config.toml
head_dim = 64
intermediate_size = 896
qk_norm = false
init = "normal"
init_std_o = 0.00567
init_std_down = 0.00567
decay_fraction = 0.749
doc_mask = true
train_tokens = 1062000000
Each number is 128 + 32 x the weight over its row's rms, rounded and kept within 0 to 255. Layers, rows and columns count from 0. The size above them is the row's rms in percent of the matrix's.

# layer 4 attention value, 448x448, rms 0.0512, rows 392-422, columns 112-223
size [ 99 105 102  99 102 103 105 101 100 101  96 100 101  99 101 105  98 101 103 104 104  98 101 106 101  98 102  98 103 100 103]
[[143  88 133  69 164 129 132  80 162  70 108 197 152 108 130 112 120 142 145 123  73 162  83  80 141  93  83 174 115 170 165 142 142 123 121  85 136 154 130 122 126 143  84 132 113 117 115 154 175 198 161 159 101 105 110 153 151 171  92 114  96  87 116 145 179 200 195 152 109 129 137 100  51 131 175  95 126 105  73  85 106 123 119 178 119 133 106 168 144  96 122 165 136  66 138 101 117 174 199 118 121 140 100  91 131  72 102 114 111 134 160 142]
 [159 137 163 140 112 107 115 199 115 117 118  97  92  85 106 124  99 125 134  44 142  76 110 117  96  94 164 142  98 131 172 144 137 150 111 119 128 119 130 125 125  84 130 133 145 123  94 117 116  92 144 164  99  85 155 156 137  99 148 131 107 114 136 124 146 185 160 106  67 148 155 109 124  72 169 126 166 114 124 154 143 113 180 145 118 117 154 128 139 114  77  85  86  81 132 132 124 137 112 115  97 149 142 171 125 117 128 144 133 114 131  82]
 [157 170 151 152 156 104 170  84 155 139 123 185  59  30 125 141 145 163 140 153 118 115 133 176 157 149 111 104 116 132 120 121  60 125  97 113 103  82  64 130 152 143  88 141 148 126 151 131 140 166 173 115 170  71  96 155 126 109  98  61  93  83  99 165  77 126 115 156 106 144 110 126 137 116 145 196 165 120 116 109  89 128 121 134 142 154  87 119 136 101 139 140 144 123  95 109  58  86 164 199  99 163 154 174 150  66 156 147 145 111  94 109]
 [155  97 121 189 140  89 148 143  88  71  97  78 118 141 115 147 135 140 126 169 147  82 180 156 100 108 107  94 106 108  90 162 105 175 149 116 132 126 109 137 131 138 101  95 181 156 155 171 112 132  72  88 136 169 166 196 121  78 224 118  94 113 155  86 129 123 134 121 137 158 183 165 155 145 161 182 136 137 140  76 120 119 186 150  81 107  81 135 154 112 135 158  95 175 171 110  97 168 100 117 102 191  68  94 157 168 120  90 168 168 137 140]
 [217 136 123 168  87 139 142 137 131 168 146  76 157 147 121 142  98 153 108 156 124 116 127 116 115  62 107 122 140 115 100  97 137 130 101 122  67 142 133 141 168  96 209 125 117 150 132  72 150 109 115 100 152 105 116 166 200  99 144 109 193  87 153 117 107 123 136 112 107 135 118 138 178 159 130 117  98 117 167 107 152 158 115  82 169 121  74 126 193 132 164 120 144 153 101 102 157 107 176 143 147 168 202 193 150 172 152 114 153 151  82 101]
 [148 165 104 124  97 145 188 110 123 149 131 106 148 123  95 135  81 112 112 195 174 152 150 129 143 155 135 177 163  36 169 123 171 113 168 187 157 139 127 130 125 169  54 123 154  84 101 113  96 123 142 157  27 143  77 163 142 130  66 193 104 120 111 136 119  85 183 110 108 153  84 173 102 120 144 116 207 122 129 161 103 104 186  87 118  74 157 136 103 118  80 195 138 125 188  90 133 131 118 152 147 112 143 101 163 101 141 100 165  64 165 114]
 [ 83 101 164 124 148 147 133 109 121 153 135 133 128 159 126  65 151 115 145 124 154 121 100 131  59 130 136 165  59 107 157 108 146 141  98  89 124 142 169 103 159 128 196  75 124 117 138 162 131 137 137 129 116 114 117 149 186 224 117 134 169 158 118 148 148 125 171 144 103 155 143  47 194 131  94 106  86 139  87 118 123 122 122 120 198 121  97 139 125 176 177 107 108  72 153  77 201 153 129 154 153 160 153 188 117 192  97 177 116 112 178 137]
 [150 139 178 156 142 180 118 116 161 120 132 199 204 176 141 125 124  80 152 131 189  94 127 138  69 181 117 108 142 138 172 111 151 101  67 105 133 117  64 123 126 108 179 103 104 179 151 157 108 114 146 119  93 180 145 105 119 177 124 144 127 110 114 119 121 121 109  95 118 111  94 105 108 106 110 194 103 172 152 124 130 145 118 105  86 136  99  92 122 166  59 106 143 104 139 160  97 110 155 160 161  86 122 121 150 139 166  29 141 150 159 127]
 [141  92 135 192  91 193 108 137 127 132 141 143 141 119  61  95 133 116 161 133 158 186 138 126 161 144 190 131 162  80  78  99 127 154 167 152 127 123 114  97 122 147 101 143 118 132 140 114 178 126 101 113  78 153 134 176 169  55 154 143  90  72 106  85 121 151 120 141 160 135  53 133  97 160 119 147 123 118 131 120 136 160  70  75  95 147 174 128 139 181 142 217 131  38 108 151 135 210 158 131  98  80  97 131 204 119  79 122 133 124 149 157]
 [116 181 124 176 133 120 140 146 132 159 127 104 120 133  89 134 120 148 126 169 106 132 125 142  79 139  58 160 134 123  95 149 114 157 139 159 106 107 169 124 105  88 119 150 147 105 170 156 111 151 157  98 134 138 154 200 167 146 133 194 107  75 152 169 137 101 102 172 159 111 143 196  65 179 165  81  64 131  94 110 137 169 112  70  80 113 140 153  95 131 147 156 100  96  77 129 153 110 170 143 186 145  43 129 143 152 149  93 136 180 127 166]
 [123  89 183 149 148 135 148 116 200 114 128 154 136 129 108 108 153 132 110 154 177 146 123 160 123 104 115 154 138 139 162  94  78  94 132 155 164 141 145 156 114 173  99 119 187 113 151  98  76 125 135 115  97 117  68  52 132 101 128  49  80 126 131 197 127 107 120 155 157 136 157 109  91 127 108 106 104 111  77  37 147 123 168  81  84 163 109 152 116  55 198 161  92 170 165 124  79 154 142 118 105 148 111  70  67 182 185 120 134  73 212 166]
 [ 95 124 124 183  34 124 148 142 143 130 143  40  75 120 117 138 108  73 158 133 159 125 111 137 170 132 122  95 111  90 110  66 122 160 127 172 122 145 135 208 157 134  39 137 149 115 182 120 157  93 118  95 131 129 118 108 133  85 190  97 104 124 140 147 132 110 122 188 188 188  87 106 120 104 198 117 133 142 126  83 100 136  98 172 120 163 177 104 150 149 226  97 101 106  99  52 176 122  87 131 130 127 141 121 144 184 153  86 114 148  96 161]
 [164 221 101  75 133 157 162  95 138  93 107 188 106 145 102 135 104  99 153 153  96 122 163  91 169 115  84 137 115 184 158 144 114 153 122  96 155 100 133 107 133 124  90 169 161 132 106  97 157 160 129 119 140 140 120 113  53 118 105 142 133 128 144 124 116 130 148 126 159  48 109 122 123  53 179 140 101 170 132  90 136 124 138 163  83 100 121 148 132 136  55 125 115 200  44 184 135 109 146 150 110 102 181 122 132 148 158 132  75  91 127 148]
 [198 116 203 124 142  89  54 134 134 128 101 190  84 122 102 119 108 159 113 102  59 183 106 149 164 116 103 138  95 104  67 146 134 154 162  38 126 131  82  62 104 138 162 128 154  56 129 174 124 123 153 159  73 152 125 219 106  98 143 111  89 167 112 165  51 124 105  94  98 124 163 137 106 128 122 163 160  65 129 111 135 106 124 139 176  90 181 101 110 130  98 117 155 139 124 125 175 134 152 155 131 109  75 106 128 111 116 120 115 151  77 107]
 [174 104  81 131 101 148 157  73 127  69 132 186  99 132 148 158 138 183 138 115 155 107 137 108 134 130 157 125 143 165  85 133 108 111  72 111 132 176 119 148 157 155  95 164  92 111 104 172 108  88  86 101 121 161 122  54 157 135 115 116 158  89  86  96 136  90 137 133 164 131 128  70 132 127 110 142 184 116 136  82 126 115 119 113 129  92 153 137 191 108 130  81 100 190 123 116 170 105 146 208 144 197 150 101  90 125 207 119 112  93 102 131]
 [157  88  83 132  35 138 159 161  80 154 137 124 142 100  88 144  85 109 185  90  90  50 105 164 124  83 130  65 131  99 155 126 136 174 194 169 135  41 137  95 183 142  81  88  98 107 117 123 147  72  88 127 178 123  96 125 134 157 145 107 187 132 152 140 168  81  81 131 157 129 163 101 119 136 109 164  73 106 131 140 128 144  91 127 177  84 134 163 169  96 102  90 137 126  95 127 136 174  96  89 142 156 132 156 141 147 129 145 131 175  78  88]
 [102 120 151 223 165  83 128 135 125 125 125 191 105 151 126 153 139 140 142 140 128 135 170 114 125  90 111 146 135 119 134 137 166 111 141 149 116 108 131 117  92 159 171 129 154 133  83 197 148 107 179  66  88  96  85 149 129 153 143 124 142 166 154 123 116  91 125 129 159 158 126  95 172 142 132  77 122 157 177 146 151  95 146 213 116 133 167 160  91 107 111 114 149 165 123 169  97 152 143 118  92 109 140  89 182 141  92 141 123 125 150 122]
 [163 110 102 159 128  75 191 149 184 139 154  34  98 108 118 160 127 153 114 179 123 136 148 152 120 157 156 130 149 147 140 138 109  93 133 112 111 180 146 130 151 107 150 145 122  92 157  47 113 104 127 117 107 133 138 110 135 117 138 159  57 124 132 160 120 154 136 116  67 132 131 115 132 175 109  59 175 145 167 103 149 120 106  92 155 141 148  98 149  75 131 145 164  96 189  72 170 163 148 126  78 138 122  96 161 123 148  98 187 167 222 122]
 [131  88  92 192 127 174 113 102 115 134 108 143 135 103 145 149 149 146  76 127  40 119 101 119 133 112 129 135 104  67 214 115  95 146 105 114 106 129 154  85  88 170 108 101 131 141 147 195 137 159  92 121 128 102 127 152 141 103 106  78 142 122 184 132 185 119 136 100 104 106  99  94 142  96  97  99 136 144 171 109 160 115  96 178 189 173 106 109  97  66 102 157 110 146 154 122 158 137 137  89 103 109 117 111  99 136 136 144 120 130 135 187]
 [ 94 153 195 180 162 145  89 126 136 132 132 148 172 192 123 141 141 104  83 156 141 134  70 163 150 166 143 118 112 134 141 128 139  97  81 153 103 132 100 139 203  96  79 151 107 157  94 121 121  89 159 144 141 113  99  83 131 121 176 112  99 106 126  69 142 179 117 187 142 188  91 121 130  98 108 125 126 167 138  86 163 149 139  44 102 118 110 100 133 105 116 113 102 145  87 124 113 132 151 174 159 109 144 130  78 127  85 120  99 113 122 155]
 [189 134  40 105 119 168 144  50 144 109 198 130 151  97 168 144 111 107 169  95  96 142 102 161 125 146 105 131 118 143 182 181 169 156 121 127 174 176 123 148  72 120 153 113 132 123  87 117 149 141 111 132 136 135 118  80 153 158 131 156 186 116 109 180 124 158  63 170 239 109 115 158  94 176 176  64 139 138 129 193  71 130 174 129 169 130 112 171 135 139  50 170 147 127  60 130 158 137 119 115 150 134  83 226 178 162 152 185 118 145  82 110]
 [168 124 110 104  87 167 103 141 127  81 121 138 167 100 128 129 166 105  81 141 160 157 173 156 125 192 101 119 127 121  52 119 118 130 143 114 182 210 127 150 174  85 147 173 145 126 137 154  69 152 163 149 110 100 103 150 123 138 165 175  93  96  65 133 146 161 124 101 106 151 160 109  75 115 171 165 150 102 108 126  98 170 161  76  93 119 151 140  97 102 106 140 129 167 155 142 171 132 152 164 155 121 150 153 124  95 116 136 142 128 156 117]
 [124 121 121 127 141 105 134 186 112  92 125  87 149 169 157 151  97  97 119 138 121 146  83 148  58 156  91  82  18 183 109 132  88 126 101 113 143 109 146 171 138 113 124 122 157 133  98 108 140 100 151 133 112  58 131  81 162 131 151 117 109  79 147 133  76 117 168 129 118 165 121 115 182 144 143 167 136 165 138 160 149 137 195 130 151  82 119 145 206 140 134  72 110 111 151 109 115 115 130 133 147 112 154 205 163 124 153 159 164 131  99 130]
 [ 58 114  67 109 134 138 110 127 136 133 127 104 178  89 166 135 132  74 147  81  92 135 112  87 172  82 134 116 117 116 141 129 133 175 151 129 162 178 139 156 132 165 114 187  95 121 106 141 145 115 143 142 205 128 130 223 141 131 131 109 170 142 199 114 103 132 102 131  60 115 148  99 160 126 118 129 123 119  82  86 136 124 106 129  43 140 122 131 117 166 141  81 163 185 171 159 135 129 132 167 178  80 118  99 195 161 137 142 147 167  99 125]
 [110 165 116 114  97 217  84 105 107 137 174 124 165  80 112 122 179  81 127  91 119 154 116 148 114  62 142 173 112 138 157  57 162  83 109 193 124 122 169 107 173  87 229 178 146 109 122 138 158 145 115 176 130 138 188 173 129 120  62 164 124  79 142 181 160 157 125 131  85 144 144 120 100  87 142 132 102 101 109 104 140 147 116 139 139  99 107 114 147 141 157 119 114  82 176 116 120 165 100 129  99 115 120 156  88 216 137 100  89  62 150 114]
 [168 198 149 161 104 177 153 124 126 116  92 116 119 192 141 127 138 146 114 128 108 125 138 131 185 141 137 122 141 133 181 131  95 133  97 122 146 107 130 135  79 151 169 131 100 150 104  86  86 138 109 119 124 133 133  92 141 154 121 135 131 124 144 110  65 163  79  78 145 109  82  56 145 186  82 132 111 146  57 107 174  53 112  52 168 147 111 106  82 173 104 170 174 134 113 176 157 111 133 143 159 153  87 122 206 112 140 146 184 140  78  88]
 [136 116 157 160 130  69 142 135 140 116 120 123 150  96 121 150  75 131 101 156 142  53 124 185 100 160 136  70 123 158 131 153 135 130  98 158 130  87 141 124  97 122 190 125 127  93  96 121 149 142 118 167 132 150 149 108  93 127 118 145 125 132 146 148 113  86 105 172 105 133 124 179 115 122 105  59 161  97 155 154 136 172 104 175 178  93 159 131 195  97 137 132 150  79 106 110 106 117  88 122 122 141  54 151  47 112 138 107 124 118 147  82]
 [ 74 127 192 181 141  75  95  77  89  87  98 177 133 129 154 179 160 156 153 136 162 147 155 103 145 105  87 146  98 108 102 151  75 145  36  77  94 115 108  96 107 121  83 142 139  86  79 160  59 124 121 155 154  95 173 106 121 148 121  63 112 142 109 110 149 118 187 113 125 144 188 113  96 163 134 129 143 103  65 125 116 196 114 151 178  93 165  68 128 115  98 113 165 118 177 166  97 118 114 131 125 120 146 123 136  84 111 154 121 118 153 137]
 [144 123 212 113 116 140  81 173  88 147  76 163  95  99  60 136 184 151 133  68 208 118  79 111 121 125 140 120 181 114  80  91 127 126 133 122  73 144 129 134 135 152 158  87 111 131 101 154 151 133 116 111 177 148 207 157 124 150 147 131 117 141 109 142 119 156 101  87  76 132 147  71  98 167  68 173  74 170 143 126 118 154 121  88 158 126 160  92 134 106 144 166 121 109 166 128 156 130 130  99 137 126 122 128 129 164 130 132  95 142 149 174]
 [113 147 183 152 111  82 132 196 109 180  91 119 121 147 138 128 169 104 109 109 143 134  61 131 106 159 171  62 116 154 128  81  98 163 111 150 134 125 137 142 190 135 102 128  94 197  92  90 138 100 164 146 173  82 156 116 118 171 158 138 107 175 166 170  86 102 143 128 120 116 112 101 115  89 135 149  56 183  69 148  59 192 143 133 128 108  90  80 118 133 169 101 127 152 131  70 177 127 101 121 168 117 143 139 123 173 155 156 102 183 119  93]
 [ 96 126 102  86 103 116  97  50 113 116 169 165  95 126 186 126 101 129 161 181 158 131 106 162 152 179 124 164 139  88 143 147 153  89 188  88  74 113 188 152 147 150 126 151  99 228 148 148 134 106  98  62 157  97 102  90 103 151  94 169 143 129 148 179 162 142 177  95 142 117  79 130 151 117  93 148 118 110 172 163 108  80 122 107 149 136  68 196 112 101 164 135 107 193  94 142 115 102 145 112 140 159 122 142 160 170 150 163 125 105 154 132]]
# layer 4 attention output (transposed), 448x448, rms 0.0469, rows 392-422, columns 112-223
size [101 109 107 104 107 109 110  97 110 102 103 106 103 100 103 110 100 104 106 108 105  99 109 111 106 104 100 100 104 104 101]
[[134 126 149  90 113  82 101 155  82 125 129 111 136  94 129 135 118  21 154 162  35 136 115 174 100 182 129 116 179 128 121 136 126 152 137 105 120 116 110 134  92 118 116 110 149  64 102 145 136 133 162 150  90 121 125 133 122 170  57 115 182 141 131 176 111 122 180  53  67  98 103 132 193 107 127 122  98  59 118  71  83 139 136 106 166 128  68 179 155 128 155 107 111 135  87 135 114  78 170  96 109 131 141 167 156 119 155 148 119 138 138 168]
 [102 212 135 165 124 136 154 109 126 132 100 117 180 164 130 113 132 117 177 169 154 182 141 140 161  94 108 154 179 142 151 109 103 121 139 127 126 126 136 113 151 138  38 164  80 105 115 149 111 148 137  92  85 160 103 184 136 129 132  66  59 114 121 170 129  64 210  74 151 105 117 140 149 148 159 156 120 132 152 100 185 124 122 159 128 116 151 149 104  73 117 156 101 136 117  95 152 153 132  83 129  93 122 118 122  99  75  73  88 139 107  88]
 [137  99 198 111 142 140 141  99 127 142 118 134 119 163 120 146 110 132 105 150 144 193 114 106 111  93 158 118 148  99  78 105 123 142 115 155 144 176 182  85 181  99  79 128  82 139 113  79  88 171  87 173 132 137 129  88  87  94 195 130  82 126  98 143 107 213 150 127 131 143 149 143  90 114 148  88 121 156 173 100  54 109 165  83 118  91 139 112 132  92 127 120 161 136 169 105  98 166 105 107 129 121 119  69 149 146 101 186 115 139  97 203]
 [142 193 116 153  98 145 138 100 134  94 135  96 145 144 106 131 130 130 188 100 100 111  64 136  85 141 149 128 150 173 121  88 124 141 144 151 108 190 164 119 119 114 139 118  79 106 141 113 140 153 118 122  54 143 161  89 188 153 139 135 102 114  65 109 144 165  97  98 117 125 185 116 131 152  97 107 200 184 136 121  77 120 102 105 120 153  99 166 139  72 121 119 173 157 126 121  83 166 185 159  83 128 141  96 124  95  79 198 121 114 156 135]
 [174 115 116 154 178  83 127 131  66 134 136 113 105 135 169  91 106 113 118 107 137 132 148 151  71 102 132  73 129 177 115 113  97 130 155 137 112 161 175  84 126  98  96 127 149  98 132 148  94 132 133 119 146 112 160 184 112  53 181 142 195 181 126 184 165 102 124 152  83 124 116  47 163 120 133 124 154 132 150 158  54  95 101  59 118 136 130 132 137 127  88 133 134 134 134 103 148 171 144 143 163 105 111  85 139 140  99 106 139  99 215 101]
 [ 94 112 109 139 161 164 121  96 178 127 119  50 119 119 123 171 128 108 113 107 155 138 110 162  87 119  85 124 104  92 147 165 182  94  43 190 120 131 182 193 115 114 146 166 100 141 134 129  84  80  90 120 129 152 203 136 171 115 157 103 112  77 160  68  76  85 152 109  96 141 150 133 144  94 136  98 145  86  44 147 134 182  95  91 105  89  98 134 126  76 130 187 107 155 115 115  86  67 133 115 146 142 129 124 140 147 166 126 114 155  99 167]
 [120 110  81 135  80  98 107  70 146  76 104  95  18 124  89 111 143 120 146  93  70 113  62 131 175 109 136 137 138 151 139  90  85 103 151 160 116 100 126 120 147 138 134 131 129  91  97 170  64 156 166 154 104 117 108 132 114  93 118 100 157 147 170 104 138 149 125 112 101 117 134 136 128 123 139 151 102 155 120 169  84 135 123 199  36 132 100 134 111 130 116 125 175  93 174 104 155  99 119 137 116  86  84 161 117 107 145 135 108 121 120 138]
 [117 119 135 141 126 128  95 129  67 127 120 148  79 161 125 149 141 139 137 106 133 149  96 126 161 135 165  92 119 124 169 159 209 144 157 126 155 125 162 104  88 186 151 183 118 183 109 131 162 136 182 158 104 153 161  63  73  85 174 176 112 141 126 128 101  63 145  95  93  80 124 140 108 114 109  91 136 119  86 152 112  96 160 139 102 172 135 150 131  83 174  95 137  76  95  63  98  92 109 143 137 117 138 193 144 155  97 134 145 126 167 104]
 [125  93 118 125 173 143 169 147 132 118 132  80 140 146 104  99 176  35 138 208 145 173 104  94 109 154 173 193 138 132 181 154 115 104 132 151 122 122 123 130  67 115 145 152 141 140 155 159 114 169 152 125 163  85 107 128  74  97 138  56 157  96 115 121  86 127 138 187 144 173 123  86 148 103 101 119 109 160  85 153 139 158  92 118 144 143  90 127 109 134 103 207  87 189 120 149 107 122  88 105 138  64  80 144 136 175 102 144 132 120 134  89]
 [ 76 154 124 121 122  72 132 131 125 116  88 121 141 107 174 134 183 117 111 142 183 143 113 124 138 111  95 145  37 127 169 183 156 170 114 158 174 101 110 142 178 119 121 133  77 102 103 173 171  98  92  97  82 149 155 177  85 177 128 118 129 158 169  78 194 132  93 122  96  92 116 126 178 138  86 134 119 118 161 112 162 119 155 127 175 114 121 165 159 186 116 101 112 128 120 115  95 121 116 102 123 105 132 149  93 184 116 151 157 130 140 154]
 [147 157 150 157 100 154 151 130 113 106 116 221  89 178  81 100 129 116 127 151  61 143 111 144  98 118 120 107 149  93 155 165 152 118 104 138  94 169 107 151 139  82 149 134 120 131 188 147 141 115 113 160 148 143 147 131 191 186 144  75 132 163 119 112 120 197 135 165  93 167 125 156 118 100 149  75  29  98 121 138 131 102 155 184  62  95 119 118 123 119 174 112 136  70 122  96 140 123 114 145 155 117 141 138 111 153  78  91 143  66 116 126]
 [130 121 136 144 160 211 156 129 147 182 121 124  90 123  93  72 169 123 144 119  78 185 178 157 160 112 169 142 135 158 136 107 157  89 158 135 154  88 146 148 135 150 134 141 158 166  71 109 101 165 114 128 136 117 150 130 148 114 142 136 125  88 120 156  81 126 135 123 110 143 142  93 172 101 110  87 117 141 168 119 124  76 167 135 149 143 125 124 104 163  74 144 153  99 125 136 130 128 104 138 145 149 104 200 110  68 124  87 127 156 134 172]
 [173 108 122  77 114 101 133 106 128 158 128 159 171 137 120 107 108 137  93  82  80 116 128 154 120  89 133  92 142 117 162 139 150  73 207 155 106 144  61 173 127 126 114 149 143 106 117 136  95 115  97 158 103 126 144 112 103 161 155 157 123  99  80 168 133 117 159 166 145 144 158 137 111  85 123 102 134 139 167 127 108 204  97 152 168  83 123  98 119 155 123 129 130  97 174 119 110  90 180 141 160 128  90 180 111 201 143 117 103 122 158 137]
 [168 120 152 114 135 106 120  99 162 176 121  99 135 125 145  75 105 171 139 121 129 121 118 127  98 120 108 140 172  86 137 159 158 101 161 200 129 145  92  68 122 125 100 105 127 103 116 139 130  79  67 145 190 153  69 184 174 119 130 184 104 122 148 150 145 129 130 194 134  99 174 146 130 159  82 132 105  87 105 149 121 159  73  79 134  44 151 131 138 164 168 114 196 159  82  94 127 116 152  59 136 159 134 127 138 129  96 175 143  75 148 108]
 [141 119 121 145 126 147 153 113 109 107 128 116 125 144 155 157 111 148 122 155  60 181  36 179 140 123 150 139 158 108 102 125 173  83  52 122 133 134 126 131 105 154 144 156  75 160 196 185 112 106 207 111 117 125 100  83 123 118  98 183 124 133 101 142 136 149  83 109 207  94  75  51  92 114 115 138 120 120 114 115 215 113 152 118 112 145 127  87 135 160 144 108 179 198  91 131 115 142  76 169 118 139  93 137 148 146 125 119 135 103 130 145]
 [129 159 103 157 108 116 117 136 160 118 110  67 140  80  42 131 147 173 117 126 122 161 108 102 165 146 121 136 118 131 145 163  89 159 122 121 159 138 142 211 143 117 153  78 111 154 134 128  92 152 175 109 117  82 148 134 169 163 194 173 157 139 132 141 140 143 176 161 115  68 113 141 147 177 176 113 188 126 181  75 160 119  89 131  91  81 115 128 114 177 162 138 137 129 133 151 171 109 146 153 188 151 105 178 111 117 111 145 101 165  87 126]
 [143  97 162 149 137 118 120 121 134 166 111 100 108 107 178 176 192  99 148 124 123 155 215  68 126 134  81  81 164  71  93 118 149 171 180  65 141 140 139 166 128  41  49 114 142 144 156 145 178 176 126 128  99 195 117 129 167 131 124 120  91 117  95 144 105 109 106 149 113 118 135 110 123  57 133 177 118  98 102 139 154 155 107 136  66 163 121  93 121 112 153 151 141 118 184 169 119  92 134 129 108 133 100 116 105  95 107 125 210 113 124 148]
 [163 190 128 135 160 168 107 129 100 157 152 134 134 167 175 139 108 152 170 123 139 106 123 101  42 177 175 181  87 155 154 118 127  78 113 183 129 154 108 115 103 171 120  88 165 142 113 120 141 121  67 148 118 140  66 151 162 161 121  89 142 138 117 123 138 152 172 145 106 155 176  89 107  83 119 122  88  84 140 134  90 130 147 109  78 156 130  68 129 169 135 128 190 117 120 123 160 173 181 102 134 140 105  87  73  92 145 136 168  73 158 115]
 [ 43 136  89 140 126 160 139 135  80 115 100 161 136 118  85 135 126 108 154 149 108  79 159 128 139 181 172 143 145 138 107 134 165  97 126  93 128 115 220 127 126 121 171 163 164 151 133 159 116  92 172 132 153 114 102 180  78  96  99 100 135 172 101 165 133 178 180 144 127 155 156 103 133 131 138 156 109 165 111 118  90 174 146 135  66  50 166 134 115 151 127 146 101 138 131  69 128 144 133 161  35 127 103 113 106 102  93 101 173  59 144 114]
 [113 114 102 157  70 136 190 144 107 128  77 119 194 197  98 174 119 152 205 164 110 142  79 146 153 151 148 102  87 188 120 112 124 142 125 107 168 108 124 186 146 170 127 108  94 165 130 147 141 150 132 141 179 134  53 120 152  98 110 117 145 160 167 105 187  52 148 120 120 145 176 119  88 117 135 105 139 148 114 140 100 185 165 119 126 161 124 133 127 129 148 121  51 136  97 104 168 142 164 161 127 154  94 170 154 132 105 174 144  40 139 123]
 [189  94 155 116 138 127 141 101 106 111 101 159 125 133 160 131 147 129  46 122 149 148 111 111 140 186 143  82 140  68  80  86 130 137 141  61  83 105 160 132 115 137 122 140  92 123 113  77 113 148 119  99  82 133 142 147 137 139 114 140 159  73 114 103  82 165  93 177 125  85 115 159 129 112 123 166 105  71 102 142 145 181 136  84 119 158 104 101  73  18 128 133 127 179 113 112 144 157 131 132 102 133 168 155  95 125 122 179 124  94  96  61]
 [ 66 107 107 110 142 148  98 130 100 172 113  99 119 169 121 101 128 123 127 177  89 177 126 128 181 118 139 121  51 134 177  89  96 160  99  88 131 115 142 116 113  97 132 120 111  98 151 182 184 124  81 166 155 134 114 117  96 116 118 126 116 147 195 170 112 102 108 147  63 128 140 188 147 134 105 149 133 167 109 102  85 111 139 113 146 111 113 185 129  98 136  91 149 150 155 102 113 173 152  95 101 135 162 104 150 142  80 146 161 149 152 105]
 [101 167 161 136 138 137 134 123 104  88 148  68 122 146 151 143 199  73  87 133 174 169 112  62 144 125 120 140 156 131 146 107  95  77 135 127  65 106  96 105 161 147  99 161 142 126 120  87 128 121  89  98 111 148 155 110 122 113 188  94 164 169 162  88 158 123 131 175 148  94 105 153  84  97 112  94 112 182 107  85 159  77  96 131 109 133 126  97 114  87 145 115 109  99 148 158 158 128  96 112 115 120 141 149  77 118 136 146 145 143 143 107]
 [161 132  73 171 159 140 149 129 185 152 121  86 172  84 188 121 140 193  99 144 144 120 158 125 111 136 136 121 126 134 151 146 163 136 185 122 167 129 154  94 130 112  93 125 131 122 126  43 149 165 101 171 159 106 175 117 121 128 114 158  77  91 125 133 168 148 167 142 161 161 131 158 139 141 125 135 158 150 152 108  88 133 142  94 158 135 148 104 191 132 135 139  67 138 121 124 132 169 171 106 137  92  91 133  90 128 154 193 138 118 111 104]
 [133 153 117 112 137 115 120  93 112  85  37  76 128 134 101 107 149 100 154  81 164 121 206 146 118 137 158 114 119 150 202 118 136  96  83 108 129 143  98 114 121  94  91 150 131 192 167 136 167 123 138  86 127 156  76 146 124 146  70  76 130 143 163  83 128 110  76 141  75 178  90 166 155  75 104 134 126 150 119 167 119 118 119 128 102 139 177 112  79 144 134 124 129 130  73 163 166 139 136  91 186 143 178 156 173 171 127  29 107 189  74 135]
 [141 116 184 102 136 172 151 105 129  73 127  84 116 149  96 144 151 106 115 110 152 137 127 101 120 127 148 159 173  94 180  96 176 142 154 127 123  77 158 163  82 122 156  86 124 145 115 205 148 114 155 132 122 144 140  75 105  86  96 152 193 108  90  99 111 160  99 150 156 127 152 174  90  90 172 162 132 118 155 146 140 142 118 138 144 111 135 151 147 116 122 118  56 129  75 102 103 169 102 119 149 136 110 164 174 115 139  86 113 155 183 126]
 [136  78  87 120 127 128 115 133 133 102  90 104 138 133 163  91 127 119 116  60 135 174 110  76 158 138 132 143  81 146 161 124 122  93 117 100 164 127  54 153  59 126 119 116 101 118 131 168  97 112 138 105  94 160 136 160 116 142 121 146 105  97 212 157  92 121 158 131 135 142 143  75 125 190 110 117 117 127  75 108 181 102 105  79 141 222 182 143 135 145 122 134 103 103 182 135 101 109 141  96 112 123 136 143 121 161 112 166 111  80 113  57]
 [ 79 147 109 184  98  91 149  80 135 101  96 192  79 149  88 136 146 142 199 123 102 140 149  96 145 210 177 100 157  85 114 140 174 139 151 169 131 150 137 149 116  79 142  46 136 173 137 169 143  83 140  88  93 171 135 147 144  99 118 119  80 147 152 100 122 123 164 132 179 135 180  82 135 137 172 151 154  94 138 142 165  70 137 178 124 142 136 147 142 169 149 111 126 149 149  64 150 109  76  82 145 155 100  92 158 109  97 124 122  63 141 172]
 [ 87  96  88 108 150 132 111 100 142 144  64 162 115 109 127 132  89 107 185 175 183 143 154 197 134  87  73 120 122 140 164  63 155 172 130 115 169 166 121 115 105 142 104 174 158  93 129 169  57  98 143 158 137  85 137 101 153 118 128 125 125 123 130 179 151 110 139 136 135 166 139 118 113 166 108 131  95 104 165 129  73  97 109 103  92 107 138 174 153 159 109  68 169 119 157 127 185 178 109 118 115 132 113 104 137 117 149 107 162 138 121 140]
 [151 170 100 157 126 153 142 116 148  94 105 161 185 141 135 123 199  26 158 143 132 115 118 192 126 109 134 154 136  86 130  94  80  65 101 152 145  99 125 138 101 107 115 100 161 141 126 145 129 110  77 198 110 131 138 141 115 180 160 154  72 169 113 162 115  88  86 123 164 144 146 122 147 119 152 145 151 147 110 113  97 146 112 156 104 113  94  89 107 120  87 122 144 106 119  75 174 151 109 148 153 124 104  94 174 135 111 149 186 104 124 103]
 [139 157 148 147 124 114 126 152 136  89  93  97 115 141 167  90 155 145 106 117 128 130 104  90  97  94 142  99 171 126 136 121 182 108  94 114 147 164 166  78  75 172 120 104 143 137 131 140 152 127 165 147 175 161 106 137 171  73 142 108 154 148 135  94 136 153 114 146 105 143 143  77  53 136 150  87 153 110  93 165 122 186  97 110 114 153 153 126 163 159  98 113 123 128  70 115 121  90  92 151 200  97 145 165 169  86 127 135 141 144  98 158]]